config.toml
d_model = 256
activation = "tanh_gelu"
norm_place = "pre"
init_std_up = 0.0357
decay_shape = "linear"
train_tokens = 363200000
Each number is 500 + 25 x the weight over its row's rms, rounded and kept within 0 to 999. Layers, rows and columns count from 0. Numbers have three digits each. The size before them is the row's rms in percent of the matrix's.

# layer 10 attention value, 256x256, rms 0.0771, rows 153-159, columns 0-255
102:524536525467496538495520513501522553495526477523513525447484520492501484477463497472471460486465480505500484543550495515541498470561503456509498482489450473489526478504504520515527485511465505537532531476489513551540502510440476496536538519487497503535497486503505522505497552514524472459486500531480452482521499499509521494458517502539468468478490478519472507476493517530504524453489503540484493507523466478506475494480530496469533567500469472493488464481507528548463513476496504540461472433470515479502491496511489511493494472506518511499506485508526466502515519517487500471464487494486464525523509473506528549560516466518501516471478508481489486477507495520495525487503514515518518503504552534460507528519522530494465528546473518514533515501495498485504532503467459
103:448518460471509507506519487494493542480529511498514509511471512537473498446457549540481474511492519463469498533479491579435526512522522502523527478491466482509511468521535484505506536474553450493514459482520497507501517545531512501499510509546486479473522545501449471498519496509493472485472529492509472459514526484520519505482555506490544487442529523539496480531523492511514482480539511528504491525519519519504506458490533513524493502496483448505527529483493450506521473522511478483531478479456520478489526505488518477505493467510450537526522472506523551486554528489540507489476492493513495533512498490520447494465535495505505491517483493526541486495531475517517478518491524477477545500492492496485514490520520539476494484514476506467494485474493495518501526510451506
109:457509490472470505452517495455487511456444521516494476479464479521476524504526485527525509509491508497565470472514492485506510503481506517514485506464495493469480497532492495512536443512501522507521501523490509500501559495461471496535546466495489507475471502487510505510498522484496499517499435442478563473469504499463529492511576530493489502465461518514522546511498477534530510495501490496498512518441529532523502497533495519495556505488472479530469461545493476501490469492465522496488464522521454542479506529510547508504552448500510501531468529489466524520475469487505486524498465507471512460480519495495487477514504525501528481464507478475456508528499524480519504531522500472517485496497499509501524494499475507511532494460463526549528497457497502523525513476532509
102:487526510539498437522531535541505504549510489490473466483496467489492480489494463539527536476501494517512496502457523501512487490472510531461491460482491496481487504501543477488491496459484454484500521499542504554510498465508476534530471473491509493528491462510495493520502492550500499496520497516459520457515504452506475478461515520520512513505543470481465508529497543531507554485515443517465443513513495521528475518534522522513514508515493507546496493515560507472492508469506508486558519487485485505537471560529440530475502505505520494505525516505529468520513505512509477489527460502485496501482481525477501479470497519517482540473513533517511533482490460480506488500508490530530493508495476476506463447455470523518508480480518510445479541500513465534552529515476506
106:487517477490515479515527497530464479486464480488499477498534488519521533506483453509466504510476481476496480504544534503491500488461492458497537483480499519510528468524538497518484478497438464506474475499504466449501501499475479516513489469514493528512507515506551511500528488527501467532526521483500547524501496511525546518506517508505508544480485498447528505466505521540494528557464517511502532536502539489467511483520542500488497487543490468527493480470442442510512437507547524511419521493525520494502464481482498487505490477483539511530485488496536571491531526497506486502502515526470464477479513484454517490495544547524506497482509464468519511486475538544500511448495481487497472507449471526483513494492484503509520547509487520485482506508505512514462520484522472
105:513499492545453514495445546526491504471532523562478494514499498533576508497505522525503475502520480459454476481497515475506504460503519502489512510454506524518496477509437502450507494485556524515473473463501528481476526513455512462476541523492503485479482495518462534472468494483477514512503503490448522504488468521524497519532529480501508434469560490514526473507493461507508483518536471529504527449516522463520497473472492507516529520495528511540503492517519464522478497510478484491504517481488516471475490490539490512474485528475487488506543537512451511513519472532494473505528487471551484463539480522508490497515428538503531505483459485483509513511503495518516491525475532492475466498497491508532497473493497525511492500518532550469522488520530513532503470498516498
106:486496494470512491461494461498523457513516497479492504541535486475550481463497498471517519480512513474501500535532488513531449540526490517523446501501495552492530436492510519531520527470458477518544495484515516497498452496509491530494549515499543510489500540510449489518485468491480460431459522521465492505498516493493495486497491517520467501513516487558483541520518533502472495486499481494519492512482477516497534492546524453497517460508510521515547491489503500456483558520507471533560538479508485481500490507484458524502511489495506529501500492526508539478483473532527484512522453493489519465481522468489482466527467503532495511501477517506530498491515509472506485455518523525505449466433488510518471488532474474518497491508490450502488480512501506549482511497552507
# layer 10 attention output (transposed), 256x256, rms 0.126, rows 153-159, columns 0-255
101:483479487527443485506479483495510464506500505512496470474487500511516542508479513508532483513490461491498579508468508515435495500477537480525527469498517485497483448506473489486489521471537467550497509513556528499472451512524502480433437536497532483451558484537485496536495474508480472537481435481520528487513491514508518528512468479493543528532491524494519479505552529509454494514523507485517512507485446500516494481521472524491515518526494512503552514503511492473533464503511481476501500466515500549497450501503481517479514506518497536507482518514461468518497454517519511494486549511508511518476530489487520477510465516446496519518458469511483507504496540523535498497480503519476513545504479483477550483490494483514527495487486525503498498506485498550477465497513524
100:518523504511505524511506504468550441468487483475489503534505508470492499503521495487521502521509454521516477476503491484535480500448521479525494489463504489480478496515487473438507484474512540483453543496506514499513510496499526499513469481476476450460528519510529522493496538490482458513525483499489472499465471549448485506507444507505489506576514500540536485488448468499463508524517473511544490497578494478493492520486496507452487480521512508539492526495503496456463490511504505533481519513515532488541501508497437525492522435469512532528501528466516466579541508513511497472476519517511495547488502491500543534489506475463517492452513526505521531486523510535492513485500518534478506489510508471508496487513503490504535506515536473523489537457492489505479507492492480
108:546466488456514493494477494512440458494520524544454474439537498512493474486508499518505485511493486542480499504503523531530477533514491508503532558531450499509518518517448504484477522505462474495493493483492463542553516508534453475501516508512505495509508491473557508474536499531498506513513540501532466510497515487523461505515505442475494502505492532465530498520517465498487517497502493485537496473514480478524542498472533478559517479465475519520511491520523468503501492531548511536483498497526535502514485488523492504512502536492465548453469464492532484485501516546490494489518496442481485513477506532483498480506519490513450480541465492501489467504479495495497452489512485510493527490487451495542506532462554490505457527490513484500482446528479527474513488532478518
103:474464502501467468490501507453491489514465483539521512476515490464473527524501503455533483471554506537504504548544484505481523522486552508494525503486494477480507511488509501503551482502479527492521499529504461460525479521497490442516491551434530524487496498492497511484528481458481481505456543472492469515463522485488485489470495488497529494484511502510500532461551504550508487521498536547502475485503505508479491467486466486495472442467488464496519514501488467510484531470488503552482492517533477505509538505497526493480519506519528495518493457509486505531460562518478519493507480449507484522507504517524532497519502508465501513511541514527495523499440508496481539518486498485485473509519505502507522513561501501455526556468470519518540544476502522454446513492484515
102:495525519487462495527550488463478477491526473487495508499515520503502453494409493480476472479513508524463479510474529490489493550501506501503484511491500481533474511524490508484439513511542533530491512504506493504527501497515535488501486489505486526510506463499509469528525558516517520459500439510522480458511503514519476514462482462494492505501528458487490508480509517541522481495502453469539461493542493550478529524499502462502487512522502516541501486562525493537501496480504500508485472507494470508533540519513477499511489494486462483471516521484472483461508523528551523510490498520557500516509520530504452499519486519510515501488481510544522559549481477500486466539508491541477486484537475496507483474516466480488446540528463484506424448524504507488480499492517491
100:492481487471501473450517501513492531471536514455512492546485503474513508502481472525424523478448483499515529522522487485504503474523537482506557515505460568505514464486494530530485517462490520495498491507456494532482506525528480523471491450526502493541524516509460526489502525513494469501483485514486483492503525494520547493550521498516523522512494508471504453506508483507522495451499483443458500513456521499500486520506505511486520472488493489488459499480485506512481507515496469510521489566481521459484510512517496512520529524506512520510522509447498543538455569525509520497457544500497532493503491516517551502479516498525510487470515487476535468492547500528524502482521472526452509432536486484497483480504534471500506503495510443505514488463455531472469507497500494
104:496483525487493533506493476469510508518468502510528477480527514486490526491493497492539470486545490518492495523462513499465518533546545492498491482509535465455538481458474485477465509486529478504508505495482524470466522468500486507505530477514517474555505473549514493471482513507530513515477468490499530534527501497471476443490497500473493430506472476516472487531473469493501505499508554521475487488489458495526492477476476546509521471485465502550484494485518545462468444461475489496506523493497538526505538456507508527504462538515507488537493523478510504458470526532513516506471472518507487505539551511441511502504486538508500564467508457461498518472521478497502504514526501479529498524479505514486529512496555512519511557520516473494473547459502501488541513499521503
# layer 10 attention query, 256x256, rms 0.0754, rows 160-165, columns 0-255
093:494516495544505467487476482534513502504486471514509550514502457482463477480516569524523458540518549480492504478502482502472474481483526491499494467503485482546483501534546477523509505487529505452499521509523536475493437525481546458493481458478517507473492512474518510512556451546485477495551490451489476517523487496485489555465520524494501438518485448514500493543509480496518463504480513487507507543514464496467503456541519486497509464520492490521504530468524528478520485525517471494496484501516472492460477517485517526495475483510493494471494489563498451470494530493528503502529491551521502513507502485495508484530514502484521515482524475510493526491525494541496479508473517500535455500519533519515472467516518500522502510530513455520490480460491502551464493524466539
086:493475499506509542478532510549511528483438498511488486485547460531484517504523497528485521503528485519502488522474500504482490451497510503535502503496496478505531512491434532527489502530558454514490511486497473488501498504490462462477519477521488520473470484496496472475525508469511504475485520487503490496505477523507495475538488472483482501480473525497482508495499513513524472544467489549508497527505460515480530486469477517528510493497520544522520484509493513453525524493561455485437493491491505532533505441527571484490501471483454497466522500533550494588492493472480495506494524459504466530515551468494505473516510501510517470472528499484510489534518492554510522503463494431498504492533507509499463483476529466486507517508512519500474495525528494469451522481489528
095:486498472499465514529516489469464474454486489519508483500513471515491508485549504510495527509513479530531510515530502482472512519473514486529536432504514467534541480500484486502530512483521496496486500469500525488519533491513496534503527505491509493550522529494471493468524514489520517482496504515487520493532558477492503463466455497546521510499485471481493549511543507482487481476488559498503499513481490497528514523513444483547542473460498475461506511490521500454506519477476448534475485482513512505485484527531495510489476536501478514507487508481554487521453534545532522445496449476526472454503481485457517474522485497511489526482459503502507514451453542488511514493489541470531546490522528484480470497450500498533479513509463494506506489499514539437481518461478530
098:520456493517489463497496520489531452491491503488511469477509483472518536498472566505501498466521494538459488485484503503525461519510492484483519520521506502516475508504496512500487495461484456497530510545533470499467470529524511500462502482503478481473501501532487574512531466501495487525510482527481471498475447494530460500480514513514492523453474487544475505489550510541559501483512567506513520505499481512508512525474475478514502457514517478532470487514509508501505474494550505509455466520516513539494506509483503453513510555532490502549471474514499526537495511481534501485488512499465447479491507456457507535511540526505485499546483505497482501526492491509457520470499524465525493442491484494461490488506518495466516570470507506510513498536504544446483483545519496
090:536530473476516487499507482516482516527518487511485500500528522495510453495509492530495510465510524492489484508505497488440462500523519507507521495555521524507521493495552496541484503468496491514450521530502535491514540515496491444510500521502445523496504478499521473512536449507500461501508465474449533488546517485498491453498506511453513508542488471506527513460496505501469519500515532493519465470487544499466543482516515474503527508503444486462488499496479441519505471542483514524511488525533534514481487495505468514520494439492531552498471496486512493515510454501493499504519510536496555455530492490534472523540516486498490517526495527469451498509517473486467504520537535517488495507479466517487526523510532467466484437536469468480509568479530525481479498485521499
100:533516454483494497542478507527546509535511464500521508505515509498522519582478493486521533487489530513443486509496465497529500477530507456485495517484506482510476560490492495503509509550512520453509491478506500473463447476514495495495508506479492476513513529474453490513473517496516524506527489505478484527484500538488485505514507510516453484503471492525449519480474455500478433481524523519494504472507520454501544462495459513489472530503475526571500465491458518497493512487483497522486467489528492512475503538530525469490485479549482498516531477501467537519513507501484484474512524491504489490475541492493487499506516486529469506474510532482535537462473445527541486520531542499503539458532467499473492549497520497503545521505476487555500457486501503468511483512546501
# layer 10 attention key, 256x256, rms 0.0756, rows 160-165, columns 0-255
093:482499533502453493519516525524514505480508525472501461506492491505501455446533516513510509506507442488485523517489482498541507490503524486466501475455558482500474501460479451521523455539540495503505565516528521521472435457510480477499493502497499537524556511471499530498520448509478501501493531505504476504487515504471484502498512525489503457484505467504539521530508486464493482446528491520517433486490501499495504495497483442534525476559461512495491510493565461499525502483482490490455496547506519486519548491516507499529513516523493502462462515504484492535498509562474492526495473543542480484504490525492506482493497476477514536501491492454509495499505530491491510538525510469502453542509493465509472506467535529481493505488476473502483516496519526520504537459480528
088:477486495474479538517489521505510516489521540537498476523533493493493475499505472458518481523538508498502484503505517531508512453493494497509489512490516471510490498518489495509537512491510478489497547488534523455466458507529515459551511478493568492487498515493494535485487517482550519485483469469531471488502503551492500550493513467496461504508460533488472511460466471485505497498481511524487520489494515421505541521519549452495526469537541495462480498498498458482478487506485506478485520482518482543510512528498515518442493464508520503513489489464458459489492510504479513511496506478513475466533514520479512439555528518545533513481486533509529491543511492496500511528501508518543490434551504533501470515534432481534526507512479473498481512507504522513473486510519555
096:462546503507471508514484478514492524548476506521508480481541461507472513518499565468497507525518553508482540512456542516471535480481546547503497515536479535466494504491477476487493530485480474513526542473532550528524475494521541512498519478503486503553504523490483514512472510537501474462458482489490544511473464496496487456464508492537462491496589465516530508456539494533513483452519482461473489506496492483501526545504490453509512500451486513512520475507482542513525479505462506540499508491500529490478511510557523499460507481489468468483497503493482469493525479527455482506504507512494493511479487489483462477484481477522499536449482488499533511522482480560514523502480503486509507509516476501498473506502505487523542478522529470489512482484470526520466505521481490
098:513491505481478511494485510472520497547520503478504509447522507491460477537471457484516462516469473504496478499447488518482493504480522494485478489467473479555553501521493549529544512541530509536496487513491473508461477507489565518504506537539510504495498472528508521485510547514493472514527534490456542512495477487558479487486504541510501544502487473507492518507530430504487467502467481488494533461459483425539508474524501495519525480495512492496481462508495474539496515528465515491484508517547510501506476516536493483504568501496519505532494466482560479526508524497530482469476471521488442512509488512507502521484492487497458499500452524517505483501447539520472489482504493523538486484494484500528462497500481521476485492533518453491506519483510503479475530497487541
091:465527503483503499520475506532506500501530476493517484472492505531500514484511476563535493474493469485503549516481456506485519523504472501502499513519489495511487494479514496498472533424496530497504485562462476508509502518513498503492533537507490493503534494497457479483510461483472498520506527529443502507496523509507467490506466482491536492504536513484472495514498484538545541508477495461452434528530492502520535517484508495475502466537481480478469487548508464505479485556532471512534490499421513479473532501482495541538500491506515481491488507499488516505518458505505456517515489505482561524476477522515503440477479550505503536543537515470496533531485498516495507526521489544509529453505479518495522470464551535486484470521516475527492490482520528519496476460509538
100:537520514513492475503490480464509539466514528495537509472507496479482489498510486524522508487521500466546460471435547501478514553488538458535518487521480488544473528537474469519503507459535487518531470520522493481463499449486500489526461484476495485511516498500511493503510492487528490492520495458508485550479480532528508509472505485519529457539519549497488532502539507482457500516517494505497476486504485469513515487473541516474513533516455511528472479528491456511514504497496460504473490542524473544502502500451522507525458519518524513524458536504519473531517482481469520507504486494541500521510478463530509482521511433495465488461506526499514474503471501490562524467528508498518492462494509523487500500564487514464479488486564491488479481535499509473467454515479478